config = dict(
    n_layer=10,
    d_model=512,
    n_head=8,
    n_kv_head=8,
    head_dim=64,
    d_mlp=1344,
    vocab_size=15958,
    activation='geglu',
    norm='layernorm',
    norm_place='pre',
    norm_eps=1e-07,
    positions='rope',
    rope_base=1020.0,
    rope_fraction=0.5,
    qk_norm=False,
    attn_scale=0.125,
    bias='none',
    tie_embeddings=False,
    parallel_block=False,
    extras=['local attention windows', 'shifted keys', 'learned residual scales', 'capped logits'],
    init='trunc',
    init_std_qkv=0.0151,
    init_std_o=0.0,
    init_std_up=0.0151,
    init_std_down=0.0,
    optimizer='adamw',
    lr=0.000698,
    beta1=0.9,
    beta2=0.98,
    weight_decay=0.61,
    lr_head=0.00411,
    warmup_steps=219,
    schedule='wsd',
    decay_fraction=0.861,
    decay_shape='linear',
    final_lr_fraction=0.0,
    batch_tokens=[65536, 131072, 262144],
    seq_len=512,
    doc_mask=True,
    train_tokens=700700000,
    steps=5114,
    dataset='wikipedia_en',
)
Each number is 128 + 24 x the weight over its row's rms, rounded and kept within 0 to 255. Layers, rows and columns count from 0. Numbers have three digits each. The size before them is the row's rms in percent of the matrix's.

# layer 6 MLP down, 512x1344, rms 0.0222, rows 341-374, columns 0-191
097:147101131131150138076137148127125087143170129152113147162130171120129083141147141127110116166143118125122125155121145099111160115128101130129147123156086135108113167108103127109135067146144149117084161111117117119158157111108144132102133114141106157100149161150112181101100151165106058129061119126151103152107124126106121135125130176161156108129113087103167194098111138126077146101134128163139144078116119096102137128118114150185095116141075165097119155119118115138149123078140136105140119167116084164129109105124139125120107121116114128144129111162140107117114115130148140110
100:148142115134118119187182151124135102126129132126134106132168154181128140161143142116125145137138135105160120113136090107123163163102135125131134129153133085150097064143111095104151138089136139114128081135145142127121092122149156131135105142167114121151083128055123125141104101165136163142148101161142109100115143116132157093100127181155102150136108147154092106140115137119130099140113095114195098158158122139141121141088083092110136075099155149126105123131126099113113098124132133158101114123142091103112137150124153111160118110080160096141158102149148105077163101140129135106
096:093141102108139102172101171174147136164115137159190119138101172093130114124104129133130138113145128093125113122117113131155122165109102160131118116108126144117076152135160151055146087107098133157106170128110127119100139098120091132163117107145113145108094128156107140124154142134136170147173098075129135159136128141149112182171164123113135163111137135133124157076136122091127113118124169117133097116145124132166130135093157102156126096168146124132085211096153149135156125164177163136125126142182154153111143162142155112161119127142124093162137171108123082118136136124136144154
101:136132123085129139155124082136125107159121132081140109131164114114114080136142112163126077103117134148111113138105146149128122123121110156148116122139134111036122167122116092107132113106136169128138164166126103126137114100135134121109121169086078132143159138158085147120145106144116124157124137108123125143135135162125146119144125116155099120116152154084140104116130169128134130148159121110100198123089162112160163142145156137131139169139148145141116137110149112105160109129151117118105106164095173141129113149110083138167093139136108134137123168166140097097092087139118177145
099:132139143126146105128126164151153136121142142088151124134109157107138110127118132165091069167149102092132099121162114124115146182098143165173151128118124127148135101153147115139157140094105131099142142122108132147097148106098138146114122155131134151140070139140142138118148143161146152108077130154091153107084167120151126115152130127118135162141114115160161131148133159138134119135096108114114110117167143124156125103120131153115154139107128137104142121164141122112088136103139111107107114136102129145119122085144143098133139149150107123133103101129109131105163159126122125123
100:121149128139114044154152095158142154161094113112172121133110129162133093148119131141095099145119079124164127106095158156139118129123150137092135123121108094150158158158149128135134108156165159149098136116180131090110115095160155132114127101146151092134125094075115162154161137131138134161137123094086130142152158104127110095155138140125116108131144134114113138097120132125117118159155115150098125155091104114147169132104115120148127189106101091109101114102160107111145193128100106166129121117098092159120161153125168117102121145113138152146145191118126136112143146133150111108
103:123144125137147081127150137151152107121139141137129098129142142132147140127144091136132126103120139159148121162161186105114147144146160133158134146138147138134127125090135143133175144121163108119158187099114148122159164131147136109130110124148131123120128138096128168140148133113139125124134112135141168141101113150119110123147130114156111113148107137126110127159130124175214123093124103134065115163127146125160144142087158173158146089130140123115081134137172145130130118115124139127135172095167142119083111086158158134115147139112124144159093109198106146120115095122139101146
098:126081152097142128117113119092124131097136137167110094110162100179098126150144111171141177179107140108132127119121117121172090169129158139119126143140153092078143111134134141143109125147101162092095122157135163102122128129135120123160129106145080129109086122108131142142118160168114134166131097079199105106109103141094134089145155129146132138152128127123135112139143128141133159155111150130104118132102118150141150126122135135113118128113105130158096114125105100112117131121081129154127116099137125161176153131114096118113117142101113118118083153145137120101100133116150134106
098:147119172162131124129091126083136147111167139124101169118139165145142164124118124097105118133158102131126115119143136154109125100102122095127137155061174143165127146120104148131077115105145186178108136116145136158139118106148096103105133157126163145115151122150102095149125111092131133133073101114104124127135108169150117107115111127076068097130134111151118171135146179140137139111124156109098131146138169117131138110135104143121102039146114098134170145131112097142118157099155132138110123139143139149106103091122104100131147157100139140119105175159090108106124164119140152162
097:180115137100124145118136107134124113113152140100081155140141135123103131141113092111093131120091164083144151133129114088063151147137126156143137117074127111159086149154144126079151090166109084141124133120121161109150142141107137133109139182156132082109119094141104130133132133129112099100107141095153089114121136133097117172131136149167092147123156106139174098115086126140162135146169111143162162137141138145113160139154139144107123083129125127090098130114121122138132113104108109112178109138118044112166089145124089147095127082153155163139121140105159090128137120174107157146
099:101108110118125148098119150135128105121086131120085079103129148116134102109101146125127148110126117128117120144147142110185126081137105149096144103100142128137144099129126112097116111097159115105119164119126131134161142114124136148118143104117095111096146086140144084128132122120125116103144174125172087100152161141099129135143143134142086169144117149155110110127105105081123086111103104109162176105098109139138114122150128130139131127107125178077119139094155167152105103111124143161117107089111139109135155127097110157126106117136123102128172125094126134114165160121189130144
094:121071137101122155106095136088111111127127117079147167135164138108124160147080119123106107130104137144112101163192110185120128168165145120130155141142125054107123168102109151144170115149171101135113121102123086102134120127119150152154085129065140137119171100129080125085105105135111099122131145155151117088147102149134103126131141107134153124139136139124182069142096128136111154096110109134128150141099129106136123139164112092166118142137166136183148172167137110161123129163115096113133091141125082085144127116111115126102150113107117125140163116075143170151107130138144127147
096:132143158110101139128124104121115101121131145101166102148171134124141168093096106126142122097167144150188125141112138143141131124141162148099099137143120112125133094161073138141126150133165146111136135124117161141122128153160149136130126123158158087152087082099127096152104099147153116144148160111128122104112135140091150128144089151112139190135150124118138100164143128184136093130120065149095134169149120120121120156140126120144103080142096170130062109126134114116173131104151102118131125146124129142111089104152141127114154133132173137145169140113093113155095149127113133150
101:117129133119172150161055143081150130125114126107118119073081150130149132141161110126086135119112145133077118101100159105137156129110177151129167134129137150121155138123140127160141135099131118101138128108135131138177100155123110136143117062170167152112152144084175103126137091101103118118117090139129148146142155117127121153135120123138108133158147121122122149044143130141132128129141130135100174139091094092088120118115152077170112128074162117129133154150128108121124114164104138085162139124128099120161127118097158108141114137144111091136143112148145109104103158172140119119
097:110127088091096127108126185163133073142094154107110147105107102112191136128130132135140116113081133115158123121094114117151110134145129145119149140131086137124101120152157164112090132141157086103081083094136128136099111206124130103120104125108101117177136147105153054149098137129172118067171164115113101125148094127120137177145104128104131118134151113107138139113108140147140116142163103170146112122135127134104112126141112144120111128080107157132106136170118168141131131099157136131155161091135157122125099082148162140125145100141109086114087102121125143158133149102124145126
100:137127130126119149106134144137102126144117097093147150098132112126168102084127060185165102169146127166076145131119099127130166147139114103124079125128114116110100154126129119143113153157153101128105129186124063125123110113143130177151156164160138096116139150113124144129177141108138050103167126127128190125158136146154120181142113116123132137144096154113169065119145125115119117119093138134119156149139103083143158133104129118126164161125114135133097101150114150172102139122126140117164123088125117128099105119097115104107104109094140114128107141133156149151101100141161103109
093:113096121130111106139115154137151133088082150108096131141141133131102102142139096098147086160074136132109157117124125085100147143141105101157147163133139119122117146150101173173149118163157107175125114136094131115136079117113140121113166117120106143147134107132107086077123114175149117123156135093150120092116131123133131136132155135159148154069073075175154096165134121131155139114155114160173120084126114152095174126091181141121152109133137094143110125155145164129146134151093153111117088148128122102134122147103156129099108133176165122148144134112143156142129115122149150096
103:095141144160119152094155103101122133132178123155102140179165181162111114126143150123098142123099124117119128120126137095148120118121056123141127102128149152134151100108102129141117135144105142128121168159121124122096081148137100138128119115155141078131089077126160104121159111160159135146138087147077158101085130133115168114162102148112118159113156127113141094129143159102101104127125135143162131086133133156141176122105120132119103133091112102129118106104117146092129097106151137175141087140161125135115115140116166137157122120147143149146127148145149085156148149121130116087
099:108158125118124129119093130143127117115102124127129121112131178105167103098140147084128111091176091123117134115137148143169106107112091117117100140126120109118123096158161123148139141124138136140151078142106147112110144123135150094113154101086140112112120126099136119106143130130155209133175120115106117118153085125137149169135132130133078108085124144145121106113135106135177088176135096121132109112112129128146104121150104119122099097153105119136150132171113073088130129118098100128136140134142147114147129118148155116150133152075121175084143119103103128116120136091099131162
097:145112123145160121132151083143185127123107094087121113116096155132123153152129119130107169109144119133120158124151162082123163110111080116117145125155152113158163126121085149127127140122091143149167102154161108091107159136085153154174115150160136144174090124110138116161146131105071126104133131143139097103104107108131130132134137155158122149102150129125075118129138123131111143152136178107111138115136117153125134147100157154119111099175116136065172148162123107148142092114160116154091152143119112157142112138114103118100097142134143130177127125092141157160164087124124141104
098:110111147151148125128151113131109152125097118088131100129165101131113092126149131129117086083132093129170123126147129161147171126142123132157178130102122098120170130121163155125114101059114158160141122111108150111144136106164093139131122117146139116164135160131126121127176127174104161118131139165121108116144126101118109128116128077120124132176078137128161107133115125143176134111157122084128117146124109132099149149141096104152128118165148105150124099139184123122114132106103126076128160109088117083112153114133121124103144132172086143140147130103124129120092146111101143160
097:167151151134114151145072140142145132146080101099081117105108115133116098154106151140108110099128112139126183110161136163125105134129160113114103101155150107079163087137154132166119105150138135114090107124122100126103125120135139145150161163128152127091124092142148145123107109133104144172112113124132102135117157129094104145148140099134118181147149081079138122091126098156130138093157142124133127121143140147128105133154143149150124124133097082098130139110110121128103141093159129113138096107140127163131079164147151159134150151122079113101118134137181114154137097088151152123
097:170082139132114117156099103157109128093111097164145095108085110127150132117116105122145120143112114133097102118150133163122134126136157145125163121129132145159139109105117125092108153170149141139136174177126126128106157143106127141120111086102089138113127136138093122101134083108126147145096116121170139107136129128138105109099110076112113100103114110120153096158125132106109124142107115140098124077134112126080171158088155120136168143150135149112143162129175116138134137134105130107145136143142164153075123117119131120123164125106090148105130119128111131160122147135151118099
095:113121116163083121118095121105080110112098088100122138121130125140155140127151137122144134120166127144111098096141145145141110143117134140149164139130123108119139139174145112102160118086140136119108123105111143157163138145169141102140151141167129115113137091133118108097120131132169096117049143166116166082164106158113112153130136090127080145100124103120152107120128176125115155089117127157165083138136117113126135150146149131146169147142149154121149122109129120169175119152101152085093164087144106182139138123166152116147148107102115119125110156126106124136104135076132084147
098:116122078133130088140140115152116131125162133120084112153166190154137128123130097111102118134151117123129150142164151150133159110106163138145087138156098134138084149145157076137121125138085124102121114161123129116109151133123103187132101073089125103101095083133117068153136119114143123125115127146105113131113109114128112132109142130162129139114118098140153101127144086132131148128159153127160110126096105152077156152130117146153165110119101146090130134143116156153103149120108143108143132117168118145108137121123084116155102148180206119109093101129152118101142132104100146120
097:105141123103149132114074108116131126103122099139142116161156186112121146122137161105128130083146170146102151115137134120137149124098103066105158127133067169168119127143149136104122178133153133105139104166134142118148112148101095159135104134110122106100133080132147126122153116114124157124132105122139113134136150106126129151113139135117143089154082164087112149148141114154102101145139149141147140123105128145110141117093123153094122139158110143146147103105081160099112101163117133115140114122110126116120151130119141128123129150138117141140154139159165150161140104134144129157
095:105102158105139192136140124128149109090150121126055148143151177162124140112124090135117158118096142108113142179117093127158112121096141111148126102112147096129075132103137126107072160124130115130090131114112173098129157123144111152152103132164144120113163127123113143120171125116122140134152151142152122164115094096119149136132122111080152125143135108123118167137110149163159146121147110142127118122150098114172104097175136125123126137103126115108125099103126128170102168153098144146152170138131128103156164126101128135115105134129073125169145099133131093085122143066103120130
092:098144091137191130088137151115084120136165100139130107154129137093132184141120117114166150134122177152137093107091106120148110134148078113143112088147138113112184085162125119107168132094130145130130095115112095138168142149117142093152121163174146147123071078156185145156121114171129123136106122178135078123076117136102111137111114094127133116120133144157140093107124106096113124104106153130150088137158149108178118133194098061095118115137157095121109145136135152137179070132156141107111137156156139142146108112150123143117118156120142115171122160125129129111109134090122120133
099:156107083155159143155130155122136120125122142121104091136136147137105120124118120114135111105132089128122113127147121169127098169134139137112110165147126098167133110108101173154096123120165136139157142135109092131193128141107114113098159124110117093089106069166119125091134112145130147126112173150156066133113131098139137153148113159161139118134120149134123119129082135122129145096133108092155156125141138128139107116123116130122107130154147125159130138099101160093131107184156135111124119129139155120125075157127138128130059167162122125135172145103176147128166137138146154110
102:155133153122129160118157127140125154116146139190076116205093126148137177096103151098126130127182156143159106112127130126100131108161173137128143140101101113148111169089147140095114142141106072130147095149119153124125054130135116104151120123145103137108158156135135138146146132113089150119128127162134099134167116126153145149114184113136115131136099123072136123093121142164158134125124138104107137153149160136145119128183131129141139107147085107098105139138148111100147113134126113125074111089145117156135114118115124121172090130093151152121112146112149120107137109107147117147
101:136092128133168104132164124128103120152116166159147114141126165139115182137121159108120152133120120135133081134151104130150105131179109111156122144159082134114081118160125151150157108170127169086100109122135134138144119115120158145150143102149126128157096125134146112131093098150131137100125162109065168146116141120090124142116082166133163136113127110120086141133127169147183156115134119124108145144146147113178149127144180168106127093039072149107103166144111140162160149101161112171131127135111144067129151090154156130156152077092128130114126091131098136120116102136124103145
094:138091144120112151157146127101154118137131143092140127155147116105156161126134142107112128158146144120160089114140118156134130123130122103143096131104173123141115146143119175125141145121127089128136141087108145142147073131124113184080110166141137127109138093128112114132190106112151158105118129138146135090147145118151143105170107133140133101147142115101083126103125172110135145080135104168136140144144119127144173138117145143156126116086137130128124079125110125148164088115106108160083164127122121146107063096123112148092091150109137077119128102081063131124142130121092168135
098:119125113107119121168149150104116131122121167150123126096132133146126105121134100120146079119113145119129143114090112132143139115158121164122174087094102097156125121105155120094146121121140158156167163121148119142171149099142150087130157135119166128117126133117122089113131145138135115115134100112102158087140119140120111132110133140148116117120121103104130094146115138125163119121125110121143108157142106141147125140147123113084135154144146142147097155152099154157128092144092124100164124127133141111111136112118125116128112135104094130161125108140140107193120132162068132125
101:092168089100115150139099107128167124158149090173178107079116090125141144133114141105118114113122132131118174096132087105140117118135126151105147118124106103099078106094127085136114145108148126137134134159139115130103125093166135057173147159144080165117144153169111131103139158110065124159151145115133105115143157105169112105152150129128154124164120104142163148127094103127096142132133121106100130099112103139137119113130151161151082127120107166153140111157127131123099122097075163112132113145105098118093193137146155133193095134143157127134136128144152161134061152125107133126